From a checkpoint of a small transformer trained on Wikipedia: a smear gate.
Each number is 128 + 32 x the weight over its row's rms, rounded and kept within 0 to 255. Layers, rows and columns count from 0. Numbers have three digits each. The size before them is the row's rms in percent of the matrix's.

# layer 7 MLP up, 1024x256, rms 0.0827, rows 278-327, columns 64-127
103:146105100053137130171141154112127082148141150093153171109198140057138112124086070141147143099139080101088133088093140157111152118164117189113173124162122146157110124089110146157097093191108189
099:044117133111151126108100165138126165119151181094133086172107144143111094141130169081117166128107091174150152084117204129136133183166117094085136108068189220136123087149113159181101120155167105
099:117128142126131162078063127117128137136110142102068237193166166113102162144126174109176117153158110204098080144157135171159116101145122123143127168108162167118123138166102127131128103190164105
102:136152100140137135123125144115126095144123166148103110204061107109156096193139119134147167109102156075099142165140166126151127149108164154202151168188186116080087099090106188156158087152132132
097:140109091110133129151171174119211148136140166127119199122108140116141134168152168146169153147093139125162149103154098100080205140166125146148061159116104141074148097080086144170089144158163155
097:107149148147129114136173141164144115119207111068068185091138135098132111135155132123134160080129192152159135094140084120096134089121112130112070058121152128113129093135124180142138140159109148
095:142108154057163170135152055176056097161136126121177128159078131109110091059129136111121046150134119108123117111189123128131102147117153079120168139142136190078064206155121117129105160171066134
096:084102162171112117125124142128175132130147126205126129160118106108118146197141103118184136139146181150106105101135126108121177142127121145125098092096159156155089106160126114117158118154090139
096:135138125098140167103175138176107164170127097133161125097075144135176123115166140146131087146073148084118090123100162096158194098116207088164099150114118159172180114105119166155120117142069155
119:106127151087138094122101101125095172143169207043082099099088183164116181163204135124128167215132150137099058107150119182110116142174180109131115103101141149117144153155113122103096144135122169
102:165173250153116103125115158130165108155123108104173212165122115142140091141105135117116112099152089148107058130077171098070120093110120128162091157155180143121092194117113137148156151124127071
125:137067109128131120101139114157093112157152144128104162135155121093089158146151103102138189140168144091191057126155099105103101067116165101142084146155139132090104168162096152054108138134139116
083:132100134119134147139157165168091115123182073081119152107129169087092138099087109141171170121102152107153124100089133147132137150122188118140106125107099129080148172140111160189164164198147074
092:114095102176166124126117152145180106117124160164159159105116120055129125146168145130115163104140139160098101138142096124145149143179160133139113088147144145113087121141072133141130159158078124
099:103131125097156114128142163165109082142113116078124138196137126115127128115108110085126105143130146128154098076081125148139124153136083108148135149092175150158163106114111101169149135183162192
101:166202103104178133059152132154078146138157150086114160150164144122152108128114098094118114134069143149083109183110116080128137129154160109158105159111144146169109122149122180093106123178093153
098:172101141173143187076069092179142050078107108143057116123052147116169084153119133089138142156154144139180122193100170166114108104084181107179128142151169127147110113085122136176162117136091124
096:096150167178145097103115169057100146123139184160017127136124136094150132236129169123098136180096092130124169136107103136114095117141133115155122107083140137137111201159151091159178144153062122
086:084171075106081064101067135070097110112099120140204069105100204114123165165126072073105128122157152138134061113145142128110152081137134177087104139133141159172078110105100158144111145156117119
083:108080122134157143047134138119159078121107096133136109148154134122099071100108152148087145123109156119192126169143077146126120191144164181158178127114163129066085146175118179115100121096165192
097:182102160119148110077141143131119115159098114094113122176145228150145171095129098099190141168070156071144118123065109180194184108137150190106136155194102193116159190080119122140123108124099106
105:143118071079168116135078128092119187192117083156153122115113166117146119156091076091112100156125131087136159093139183076099101114156161168141142110098174181086134150183118121155140116122118133
082:181069135119093154113092113186122097129144100127146169082124124095084144157084129131105084119192098136077131100177144140114130082154237153124118117143129146068108110124151145127069190110122104
108:087141116115143052103120118079128134126157178023129165144079194158171098169077131108153064142112118166139119082121092128204122135120143170128146135133214128151140141146117150111136115141140135
097:122173193082131101095149088144162152131115194068148126136106094089163079122122121073112150181124152102120103151107115110184145128147107135078125080128120124102115139117068120092137164111086163
111:165085138127118148166147175119107167154163192141111112113148165090154113195120068096134135107080162155114132096120053139155095096193126087107186114097145141100145127120133108191152174112122085
101:094146099125174103093171077163162146188133149140082161114085145068142144138128098101172154123083181134131105170139132040122157103135155180128119074098150111115149144146094238122094138107098184
088:141126184089125145147221152175111130122118108158132150110085133132138069183139212128199102098172139128124097116118087169086117137180112197119057124114101130138097171130159155129095128134119105
121:145153136111117149079117136128103088131166122160155115152094158167159143125125115123154151126130122128154131103147088098117181135116095141144136101164192145134163149147106108116174212198097200
103:149071135072151140098116161155098089146160157169112138168110113132119180179143091100139107097139088148107142125154063121097114136140110177096140106135147141098111138203106148180108161152092146
100:119104181117105133104145114100107105197109213122090156115159154045122146142117122080133093141050109048106115075150077098118172070114134136173120155126111119175171105170087090176137132110099151
105:132133145114129164112075116096155113156181118127131216078068085129107154128113124120178172112176129123133090133156122098099108115115147124108156149125136133117110181147131156066154116101149137
103:201112135131113129059115085073152148139122180115147137103125155102115160127152146104113153151137163109161117110102085139160127110182188173112123070104138140133093170106081129127120117158069168
110:152124114142211123081173093126096197186117140105091148112118162130176096149165149117088142165131141166086168131116109204061121140113125121096105089147174182137134093105121151133094072145082186
094:150043122153130080106145101142089170148062147122080117094128128115145166159116135114132136121103100169117143062100107107204143179140171152155156118134148111165170161137094083102135118141086155
112:111105135120172155107110105182156202136109199074151113143122139058105175117162147144090166112127116051097089066128159134096137109163130149119161158089137186166137160086106124146148120100153141
110:154076176090145131090172125148135114135125183115097116117062148044114128143162088128164120152109148098180133124097147127114124158171083184123115080120176180158142091153126094109167117164110196
101:161141093088137186127149158153152142157091129115148088125141159088160105197137158120129119137169127132152142171107191081139050177143131109182140125038129141148108102139152114130143175108137100
094:109117064136162100109119075183090086131170119126147120115123158129120115167127152155154121123108141077115155088130171068186157179175126122043097086201184152114104158149120175133110131152113184
086:102098159111150151119072135094083093173124151114112135116073130107168112130141141095130162102181070108128121127135173172118117128112115170124136139126102163104169123168132147105056149129135164
092:129105109116125162125168143115137122168124172158044139103208128092126150165103149083151177076156132091173080145106099146082142096170140127049148136124131128167136104129091135145178215104124122
109:182097183165190122079086115181185113136143125118086112146121199077093140162125098109129166181115184154168094140123208103144085159148088158112114125106132151127161133178125122157139129146183146
092:113113141108132073133107081099234178110111090151187177109101122115097104132164106138129180118120151136136145138146106063130100143207119135150148118163150125048143150138131105099080083091089169
095:197123132115179100104162151141153127152125166127074135146121156113112150090178081032137109153121126110142166100167094109142166123152081161062183133091082146164179160148146117131113198134104156
106:116162203084122079122126170152159114190082155129117187124142118107104123121158157116152124122127213135182156093137102058092110111126086161164180132075184119041150135135157152163154131130111183
099:154106109108121097158100080148194097129173103114138122130145140113186126131113121143143142146108142133147118134071107118107141122125137111154124131140130182088126092167115117089146145159180157
091:124133163150117127131115148162114122135160102159122228110107137118125125106113098144142170140104124124108165119093161092151133182176099118169075148215152108157134134119153141123134181127130150
105:199077124152114152080148137134190049160098100118158137148156135152134199191141106116107108145107134136116131138134161116132183099173173083106170156167093179114074199138134144140110157143172097
102:139121093163177146139137135125129161178145155141093112121164186093110089144161083150110134149097121116086136155137147182109132085165127172159147104123087158143135125156072141076140192110126177
102:151133083098155166102081110123151149188126194135132131172175169147151171129224131070131169124118100109130100081099147111090115127134130166130173085130101124141140086115139103156102166180123129
# layer 7 MLP down (transposed), 1024x256, rms 0.0746, rows 278-327, columns 64-127
107:114156044139139215124141153054091117091156118112147118155118060130195106112092128142161115116128139087070164118180129156101083137135160107104112105150131151147095097133140129119082052131112130
098:114131124113131132083107168125165149145167150084184143116150097085095108106159172136089156153199137095119124113139127152081149147186090120132122145144148104096104113171122084058072117097139103
101:204092087093052141184123148152132069120119103119129072162138130152100111110156218171126076104077165107143201144149103058146086063149114121123101134079127127136147171126185135169154141074191171
101:146152108119092184120153121164117156092116080158169102092094124130086180175150118092104114124167156134129083092137123202106109096156096125163143136169090135118109182143086169137108194107104095
092:137095134096108134141086170180115110163063104155116107126143147151130206084097178160130082106117122148125182106107172135144135204168134142118088219096120055108098145071228119154105131147170117
098:113114143131113125088180095197089117153097156099129102104199152107103165135058127166110154064070137177156106094139063088117113168167121136169080119081145115118167139136117087134116113133119107
096:141160102117138108206137161118208080119117135110153133082104079081126133140169183123131107090102156103135136091170130083138075149144122187170110146133114174127102152078074096141102136160104208
100:115128083133082103134134135180120140101130088115148166088130175126076134127093087151141114063133084111059165162105078118135069142103152119155135095108131157119152066114176155122064170158179146
101:071075136113123109135090132145148128149135154097178196079146150110135056090109124134141107182119129177169148153134067119152088163183086181125112143107176116097094156115142113164111123111128128
104:118116126148136058109100172112168079146101134097066107153184105142094144105079113165091088127107145109155152068150170124100110094118133127167121144161088174090187146155121131132137166146144130
101:023140125146116168114114099112133101117090081094131155150162096141183202113078117116103118167121111121127089139137115147066120127100154108142129086111136171137118101115142093155153159107140047
122:103116244070075108141148088127125178120133138125129076136129137150093198153092125137169131119119152077113106129171153128088138130104169152179128098150093116092098082117156098132104121100160097
089:057106087140071102069115131124116122140043127158182158176114163092090136089163144140076147155112105073158073166125157147129157131150135107090180070130125101141100120115125080093097139194097163
100:082121159131095131111085138126137131161162152166193150116115156162146120114081185202116112139173128163088113120150133142183071115161110132156104148148105120108129106221076158161159134060144114
099:173089087117115107106122151102120103159118136158146095114144119087138151140110089129146166166063147141107122129100080103116161142107107101152113171138107162041110165117128144116154192110126142
107:144122094094134135097138126132132080109122138123134117162126163149122096114107128086128132103141148127135122127096120123068110168154158133133145110102147207157059091116212191178168085223130138
100:123141153138185172185146087115172167102141102111138091141125107129193075134131100136150112128175107178080132128139112085128105146131169119147124121161167095145130130131113121122125135088150055
100:119102145165148077115061181100152148128118115134131134064107131133112139143088155085141121126143146116164096140159175123035135114091173081110166113045090180139049152175144165177152108081101153
083:142135167104100096153145152130143150126125114148177065148130147107081227105109111137156146101107090164122080168130188127143087098160131137122172106079154051128122117150125115171104152101129085
088:180165132105106104141100073152073118151173134124154073125122104140135171145093133094174096118154110110132115113078129122103151133108091121074102145108126111143140112122085173124120149180102105
098:153227182146136111143175119133112129112106136168125056125137139183085146131049092117112133182141089116130144132153109166160108130126115104119115113087097192099093112102132145118152132140098146
105:117083087162179084140083139162117124100121115093151086067120110134158156105143139080118124089127093136149149135141107106092160109185149098076149101112139167154125185147171145140113083160159106
087:097122182138101098072122142094084171118198122129093185122146090119109156169141124106154132133085124159074145090128143133151063146159164094081118084182120164172172099106065122162142094145131092
106:058110097131129049158137168107115165099127131109152190133109142168156124165092210144167115114123112140067115124075127187127149137078126220129136062125097076131120109157189194121141109137123126
099:091146130102125163128174159122119162100164112117130148143179143076127107105107058155145112141171126130105133125159123026131124112147107135125138108116161125094106105132094117109134124133156153
107:125120133102105169153162128095142141071182132092130205070108154135150123186088116174094131117148165148143106091077140125188126117139166138141164113129147117136122107149210127146155143117105108
098:078124117072147122138111108140133105117104139124102134103181150151110137111115090153134092137114129155175138161121163133101133151186172085099157117156109082157104176077151095114134107200165086
089:125096140115093154176123114060130137122057066085105182136131145134120121161100114131155133164149159147105115139108094181097149188185143082146152120154114149086124139086180137152160130138070162
117:121096151062130167157134203092144180161105147113119122130081122165092107160173090141136131080138128109170150126147109143067178071128076122121118153143124127120077136204123154109093183078125175
107:116137120132128166114157049162135120132129060164122151109097169126150159142087185120166124157095111085099093152106130085175110161099130158087116146121116114149199136120134128115138111146099124
104:032049160098141124148178116173092133101114170121119115118158187169161137178069141154076172074132073141080144087125079171087142132117098116131105130136128134156168117147126115113145110138094183
096:095111127150115120136086129149142140126103099173153113084115122130188167137059101142095146109127147161167142133107171133126136146098105109155169110118131123148073104101208179082187128121100104
102:134185164173127124199117110085117171081075170114089117154126048044089123134193107096102072152113125079146122159129156181096092133112112125082131179178178096192087149103063129131140123130120089
104:124133123088173132093166130073120133150122123138095193119139137220203128114092194156120115176105134141111160139157187139069163133151102133106162107108140109181119145129147084068068126114125141
097:151117141137131122152134160097112175114070172167068033116089131114182124158079136129098118126149125162102147159100156171105156108152141093131091122080124089162118143087031105128142097164140127
105:039110117141127132133143163155134166093132095111155062143060080124139117087109140156058122109139121124123144110058164147123137130107140151104148112123173143087155150116149117177150139107116090
103:106138132118126083069128166148169146173096128122183092077108077076074108115167085188064113097156129136120107146114193171135127117155104147108075088152149203171163170130211122158113072196102169
104:163087105125144143156105111185121113136167143168127131119122090111172114139101136132127151153095137118066115123119111183139113088152085073083158190155121159134109143099092092100083129126150134
091:127113107079139087141172115097136163148140147090085103143127127161108209127138137142103122128149161106051209080112132122124115122129123085117118134110086058142051144167172118142056043130064108
090:121140137134147165131142116116111118144050066077089133137150122117112148135130097123164169163160097136119098130110149140111131110147142143129132098144165156141169070112134124119102069153141113
096:074138138130141068139133079133088121163114137119093120158122126089173138157120073162102094096154110061121136068116133104133167108143123114162128123091144133132150152052067084146131100123107097
108:116094105108141134176131138092152105179141094142132197134112100162153124164155085101168135180176120065139073100113153123085158120140128089159140138134110221165097099158125123145103118114138169
090:131096131114093080101131089099140159102088123086120083146184112115127131079104143155177114156113116163094125169136099131076110165154137103084136187144148082123113146117161177160115188118183116
096:076124155074165113101124093158139130174148128118133138136178149141143118152147105097146093176134143140082170136191137154138072116101173123182094067097160154105128112160144054179146134133118071
111:153121159153093107110133148159116084132105130099111168174142079136103113113146140093153119057099096111145164132152166083145105122179092138127108130134132075105161075149250136140131095154129165
095:132156105090134110122082151141095127092116117109141108139114106120130106129140121141116111113135131126165167128144109151050109125123123084088128170119086179120098000112198132121142110175138155
094:095168131134144165122149165176083154149170129111084108107110121149096095110155136078116106169063083173037128103112119070096162144156159131141153178140139134141118155092174133130097119146180121
103:160175159108073103087139202089154076086128127152074086066133150169170188199173134147166097142118162135149155144165093184141078135177158103180146124117129175159177111133102153119141141123126145
097:104163169092091119114148147129146169147108139144099081169149127099136129135171121139089088151118157161103119141160148143125181112127160125129134056142109122176132144187124109095147114083172144
100:111127064122103191130114107141137107157140069091132069132147111146193099171129154118093082093155136192119190111116106113193108135089111117135143078157085123101114145155119099137117201173104123